config.toml
n_layer = 15
d_model = 512
n_head = 4
n_kv_head = 4
head_dim = 128
d_mlp = 1344
vocab_size = 8192
activation = "swiglu"
norm = "rmsnorm"
norm_place = "pre"
norm_eps = 1e-05
positions = "rope"
rope_base = 10000.0
rope_fraction = 1.0
qk_norm = true
attn_scale = 0.0884
bias = "none"
tie_embeddings = false
parallel_block = true
init = "uniform"
init_std_qkv = 0.02
init_std_o = 0.00364
init_std_up = 0.02
init_std_down = 0.00225
optimizer = "adamw"
lr = 0.00115
beta1 = 0.95
beta2 = 0.98
weight_decay = 0.19
lr_head = 0.00874
warmup_steps = 308
schedule = "wsd"
decay_fraction = 0.689
decay_shape = "sqrt"
final_lr_fraction = 0.1
batch_tokens = 262144
seq_len = 1024
doc_mask = false
train_tokens = 1173000000
steps = 4475
dataset = "wikipedia_en"
Each number is 200 + 20 x the weight over its row's rms, rounded and kept within 0 to 999. Layers, rows and columns count from 0. The size before them is the row's rms in percent of the matrix's.

# layer 6 MLP down (transposed), 1344x512, rms 0.0338, rows 143-159, columns 0-63
095,208,209,214,198,197,178,218,236,207,176,212,187,223,170,187,203,222,192,185,181,187,181,185,205,189,199,251,201,229,212,190,209,235,236,157,231,190,211,257,206,211,177,194,197,188,209,223,246,227,214,189,180,194,217,242,216,209,207,202,207,240,170,184,205
099,208,189,193,237,197,199,203,204,195,219,195,186,201,183,183,222,196,171,202,188,212,165,195,174,216,232,207,190,159,210,230,179,229,213,204,205,245,213,200,235,237,217,164,203,163,155,207,186,198,168,205,189,182,201,215,206,194,163,174,206,222,210,200,191
097,206,141,180,200,199,202,227,192,194,198,191,170,200,188,183,188,198,158,178,191,221,208,199,213,214,172,172,185,221,177,206,180,201,241,234,188,170,206,201,220,219,170,202,195,208,175,187,210,215,208,188,168,165,201,181,213,186,177,194,195,218,198,203,213
100,180,205,243,204,206,204,206,201,180,179,195,177,188,202,197,255,194,215,207,212,216,198,196,211,213,183,228,185,173,216,187,191,209,253,224,219,210,211,218,183,198,190,206,192,206,200,207,175,174,204,219,166,154,179,198,184,197,186,193,204,209,183,196,212
103,186,203,198,201,191,216,171,210,209,219,226,189,191,185,220,211,219,194,191,183,193,204,198,188,245,238,211,198,192,177,199,178,195,229,231,195,228,201,213,190,210,199,195,178,173,197,228,212,195,212,210,218,161,209,230,182,218,201,197,203,195,207,236,189
099,164,231,182,204,234,217,209,178,225,191,191,190,225,212,211,175,164,214,207,243,175,164,199,222,226,223,162,177,216,217,189,213,193,196,191,202,230,190,183,234,228,182,186,234,176,167,200,193,215,171,195,198,177,241,189,204,202,224,204,182,194,210,193,171
099,220,223,202,190,194,189,213,193,195,222,198,170,170,226,212,216,231,177,182,189,219,237,194,201,195,213,186,207,220,226,214,194,181,184,210,167,230,169,205,220,182,221,220,198,204,183,194,213,180,224,198,210,184,206,225,218,231,205,224,221,225,221,171,176
091,191,160,191,175,193,202,201,214,223,211,188,218,168,211,180,164,208,168,199,210,192,194,194,210,187,216,179,176,190,187,200,237,170,200,202,247,193,203,195,193,194,206,219,195,187,176,180,186,202,201,215,208,190,240,209,218,180,182,210,178,236,231,212,182
097,222,197,179,172,167,203,184,216,200,225,201,185,233,188,183,200,197,229,204,171,199,237,185,187,230,177,190,204,181,195,205,218,206,193,185,238,224,208,194,238,200,176,196,219,212,187,246,198,228,198,192,179,260,227,202,205,197,167,211,171,183,213,182,194
105,224,199,231,198,184,206,186,210,195,189,194,198,196,206,147,215,185,201,193,230,193,236,184,208,211,210,201,208,205,215,185,206,185,219,216,145,172,197,142,195,170,202,196,211,198,241,227,175,220,182,184,191,222,201,189,213,212,197,225,212,192,185,208,202
099,210,229,146,177,142,215,181,212,167,214,207,182,206,199,201,187,199,255,208,210,171,210,194,195,189,232,209,207,260,182,172,195,189,189,215,186,199,166,206,180,218,208,212,177,222,235,195,192,226,219,179,220,203,212,201,204,218,214,202,191,180,195,178,217
101,219,217,196,233,202,192,217,167,192,169,173,183,184,195,215,214,204,215,196,195,225,193,208,169,189,175,208,221,221,176,223,216,228,170,212,199,215,195,211,222,205,220,179,193,165,193,203,184,181,207,203,187,184,212,168,185,207,229,215,210,193,176,212,233
100,208,194,207,214,205,196,215,215,213,213,183,208,190,185,187,198,157,229,206,190,229,175,191,211,189,203,199,213,226,215,195,226,212,204,187,216,187,191,220,218,200,152,219,182,184,207,201,207,184,220,210,180,223,194,178,217,188,185,219,206,213,189,221,190
101,219,174,207,207,212,225,184,210,192,196,179,203,185,184,200,225,179,183,199,174,194,174,210,204,193,202,194,184,181,225,180,213,183,185,215,211,236,215,157,206,169,179,201,196,191,181,168,193,236,177,188,217,203,150,202,217,187,233,244,213,216,185,217,197
098,202,218,196,188,180,197,210,207,240,203,234,197,197,243,168,215,212,216,200,218,217,199,204,173,189,228,186,218,201,198,235,199,207,219,222,173,187,177,193,197,194,165,218,208,169,182,189,167,185,200,222,178,207,212,200,175,214,186,227,216,224,175,216,206
101,188,211,149,171,192,204,203,232,204,200,219,201,198,165,169,197,223,208,168,207,170,190,166,224,170,188,214,180,209,186,185,218,145,197,207,180,192,183,181,219,203,196,214,199,169,192,226,198,237,222,181,214,196,218,190,220,174,180,173,213,172,215,173,216
096,198,215,179,217,226,156,204,198,183,173,204,210,222,194,203,216,221,172,188,199,201,167,195,171,195,198,227,229,204,187,176,184,186,209,201,204,199,193,175,190,237,168,200,168,186,196,191,167,174,223,214,169,195,185,147,200,206,186,222,188,197,150,213,168
# layer 6 MLP gate, 1344x512, rms 0.0371, rows 144-160, columns 0-63
097,229,151,190,182,207,169,191,181,189,194,178,211,218,194,198,210,154,171,188,161,178,182,205,202,213,169,230,230,189,168,207,216,144,214,164,184,228,174,187,219,227,180,176,224,197,156,197,189,179,185,175,211,195,218,217,221,210,181,176,185,186,229,210,221
100,217,182,161,224,235,193,173,208,220,201,178,191,211,213,208,205,204,182,218,240,152,208,235,175,225,192,191,206,229,198,201,245,222,170,188,216,212,227,175,185,194,214,206,218,148,204,165,210,189,169,202,199,184,188,240,189,210,188,185,240,201,195,163,212
099,234,230,190,206,203,183,217,210,194,205,202,153,162,241,189,212,239,202,235,211,217,157,155,183,230,199,223,208,191,219,191,192,215,192,199,233,200,198,161,230,181,195,224,174,177,199,170,204,211,211,218,196,202,183,205,218,163,206,188,185,197,201,198,222
105,190,212,187,164,197,158,205,237,206,213,179,169,170,190,206,226,206,191,224,201,204,171,170,199,229,183,200,187,208,194,218,207,209,194,209,214,191,191,221,199,224,201,216,218,193,192,185,186,217,205,225,181,188,198,208,207,177,213,180,179,221,215,215,205
099,210,149,195,185,183,199,231,213,169,187,210,195,220,218,171,241,209,205,160,205,187,176,188,179,169,179,166,200,207,207,227,159,216,187,220,229,207,185,216,172,182,207,174,211,191,211,172,185,228,215,206,187,224,180,190,227,217,182,190,219,171,183,189,195
105,210,177,222,212,234,212,225,203,178,217,239,187,188,221,216,190,190,212,164,200,218,174,181,200,223,191,165,207,177,177,250,183,187,228,228,209,177,214,193,232,164,230,183,200,183,218,203,201,252,205,228,208,221,210,211,197,222,180,214,206,174,189,208,153
095,179,178,183,219,212,194,200,195,212,197,190,168,220,217,210,183,204,218,224,198,193,161,166,222,207,172,212,184,191,211,194,192,209,186,182,227,222,187,158,202,171,185,215,200,235,159,212,189,195,211,164,197,215,184,211,231,193,159,211,209,224,220,193,222
098,213,213,215,230,210,206,184,218,175,186,216,222,167,210,172,235,197,169,213,197,174,204,188,183,192,179,243,149,185,201,188,210,205,198,215,189,217,178,181,191,207,197,223,191,172,215,187,183,236,235,193,209,196,200,205,192,166,201,226,201,196,219,181,202
103,186,161,162,204,197,230,217,195,229,210,238,204,231,182,200,175,210,194,187,179,182,147,194,152,225,204,228,205,222,175,201,212,181,178,201,224,217,183,225,218,233,224,194,181,173,167,178,215,196,203,212,211,206,242,225,173,182,212,166,217,167,209,187,185
104,202,203,210,236,196,171,196,218,182,182,163,191,185,219,203,203,178,208,178,173,211,161,174,198,203,180,161,196,195,174,219,186,176,222,191,162,244,187,200,192,188,196,206,210,212,215,173,196,165,218,201,203,195,222,215,223,179,215,185,193,172,172,224,177
104,187,165,207,204,204,203,212,248,193,200,187,185,207,188,225,173,212,174,180,193,199,180,212,178,229,178,193,207,193,183,187,164,209,214,217,180,167,200,216,174,202,225,190,220,193,178,191,186,208,199,190,177,171,201,179,204,209,199,173,219,229,207,172,197
098,196,193,208,191,164,213,223,217,167,170,208,157,222,218,230,199,167,200,185,155,178,228,226,200,221,215,209,177,206,200,235,204,179,216,195,224,202,200,219,207,226,198,202,207,166,190,200,181,194,187,190,211,216,216,210,197,209,185,186,181,199,175,227,209
102,208,232,199,173,186,180,198,218,226,202,189,182,269,195,171,220,218,202,180,229,247,210,211,171,198,217,184,187,196,212,192,213,202,193,178,196,172,202,190,216,219,206,201,210,183,199,192,187,173,201,212,154,200,182,236,187,242,190,165,196,210,182,193,190
097,216,195,189,187,223,227,236,203,219,191,227,208,176,195,189,205,192,183,240,211,199,159,189,206,194,176,153,217,210,172,190,196,196,171,220,192,233,189,196,186,179,179,150,214,230,207,200,193,210,217,163,196,201,181,219,171,196,241,178,185,183,219,173,189
107,200,198,200,247,182,211,209,184,190,192,173,198,224,232,216,169,175,201,212,215,217,208,198,176,205,217,179,189,207,225,190,207,176,212,180,194,220,220,215,211,197,192,233,184,197,204,175,165,188,219,248,229,209,163,205,180,214,233,195,212,212,221,184,200
096,239,221,148,234,169,193,202,223,193,192,181,223,207,214,195,192,173,191,176,199,212,244,168,198,207,201,199,168,177,170,216,190,221,181,176,205,164,176,211,186,202,203,217,192,214,202,220,182,214,177,211,188,214,198,196,232,178,193,145,188,188,178,234,227
101,182,212,159,160,190,190,184,207,237,180,230,250,189,201,210,186,210,217,230,217,211,236,165,224,201,210,199,235,189,193,233,207,185,202,229,195,180,209,213,170,217,178,178,254,230,207,212,229,173,210,199,245,230,235,177,216,201,192,177,192,148,200,184,192
# layer 6 MLP up, 1344x512, rms 0.0352, rows 144-160, columns 0-63
099,207,249,182,242,183,202,207,196,187,207,203,204,201,180,197,202,200,217,197,180,185,192,193,207,187,216,204,197,202,175,201,202,190,178,205,216,199,209,193,228,174,198,194,218,224,174,214,270,180,228,194,215,201,193,194,219,253,174,207,195,196,200,205,210
098,232,199,185,223,212,189,182,213,206,202,193,202,180,199,197,169,207,222,218,190,168,196,191,212,208,226,184,194,200,209,148,233,178,228,219,235,179,180,201,192,197,200,191,267,209,189,192,196,184,184,215,199,167,181,203,228,152,194,209,200,190,196,186,198
101,208,230,202,184,222,191,251,189,190,183,192,181,198,174,181,202,187,187,223,200,202,178,200,212,248,250,213,183,201,201,205,188,205,183,178,201,214,178,216,196,195,201,248,181,234,194,222,202,181,185,189,204,212,198,212,198,188,197,205,245,206,218,230,239
104,190,195,212,196,200,216,199,199,185,209,160,201,213,163,204,215,196,211,210,171,188,214,187,184,203,234,193,195,198,192,198,219,212,219,216,176,214,211,196,230,220,198,195,231,183,214,194,218,205,218,270,194,215,176,222,177,203,168,185,169,236,173,214,203
101,206,185,219,201,213,199,215,175,171,222,182,214,221,198,210,191,261,190,219,216,197,217,211,205,209,209,192,179,241,202,180,172,237,127,196,197,220,185,207,184,215,193,214,213,212,210,232,211,246,187,217,214,217,176,186,246,177,179,223,191,171,185,230,194
104,207,200,206,208,192,173,221,192,214,221,176,177,179,167,203,240,215,211,206,206,195,209,150,225,182,167,247,230,202,223,188,203,217,201,182,208,184,200,190,205,219,175,160,199,229,213,184,211,190,218,187,188,178,208,202,181,196,173,191,183,173,204,179,211
098,206,184,186,240,192,205,209,195,235,150,184,243,212,204,196,191,204,209,198,185,216,197,196,198,204,206,178,183,156,193,201,182,192,202,201,207,200,180,243,175,220,206,198,194,184,183,175,212,208,215,193,186,178,229,181,189,213,235,187,204,192,218,203,189
097,230,195,209,222,230,211,197,171,181,157,161,195,209,204,192,224,222,181,214,220,203,198,167,199,188,212,186,203,221,217,191,236,191,196,208,197,162,190,230,189,214,212,232,205,216,242,208,207,168,234,207,209,190,210,203,183,188,202,193,197,187,169,227,157
102,206,194,209,161,180,234,217,206,181,184,189,192,186,211,179,186,217,196,187,233,208,193,215,206,201,198,170,211,192,161,189,199,168,181,187,200,223,201,174,236,175,212,206,172,214,213,196,160,225,234,187,196,240,222,201,208,214,214,202,182,185,210,202,236
102,159,201,200,175,207,246,224,174,211,195,191,209,194,186,166,199,214,224,192,206,198,178,229,211,208,211,203,199,197,193,191,216,179,207,211,179,198,216,183,202,196,191,205,233,204,214,215,181,209,223,175,202,194,201,186,179,194,207,230,209,204,188,179,199
100,173,234,188,199,207,213,193,217,211,206,197,150,201,188,187,199,208,204,202,157,203,220,199,182,231,191,212,187,192,183,185,189,217,216,187,151,213,216,201,182,204,183,214,190,223,195,216,176,182,210,202,190,192,187,223,232,189,233,209,227,207,192,193,200
099,229,224,179,217,177,178,230,202,205,188,210,197,185,199,230,237,210,205,182,201,220,186,168,192,205,175,157,177,228,184,186,178,205,200,183,195,193,209,192,248,218,183,211,198,174,175,201,152,196,200,200,202,179,204,196,208,182,170,215,192,147,221,242,211
101,184,161,185,211,203,232,209,225,224,180,184,249,204,226,205,202,205,178,171,220,215,197,223,163,183,193,196,192,206,210,242,193,192,200,176,178,203,230,177,232,169,194,191,214,201,225,217,212,221,228,189,194,204,218,179,208,175,198,188,184,235,216,186,152
098,206,205,191,230,252,239,184,200,197,198,218,231,191,166,170,211,188,201,193,180,196,198,179,213,172,199,200,206,175,215,160,195,168,165,196,230,200,201,214,170,226,191,163,174,181,183,224,203,225,227,173,208,193,149,219,231,196,199,227,202,203,194,227,232
101,215,210,205,158,210,160,187,204,222,214,232,210,230,185,162,187,172,231,199,228,219,205,207,190,199,222,219,179,239,182,190,215,188,192,175,227,203,222,225,221,196,209,199,185,185,228,212,170,213,195,203,186,204,194,202,185,221,210,209,233,181,229,184,167
096,206,178,198,192,222,208,212,189,235,164,219,233,222,195,175,180,211,197,183,227,191,190,223,203,246,211,219,171,182,208,199,181,208,211,211,180,222,217,180,204,167,189,188,186,209,190,199,208,205,222,205,208,197,205,246,180,239,170,205,222,191,235,175,181
100,210,205,175,172,207,230,177,256,262,183,222,204,169,207,206,226,252,195,203,199,209,205,213,188,180,225,185,197,192,173,220,210,216,186,207,214,192,200,180,218,207,192,236,205,171,221,169,218,199,201,189,200,177,192,208,193,215,243,214,241,217,203,205,165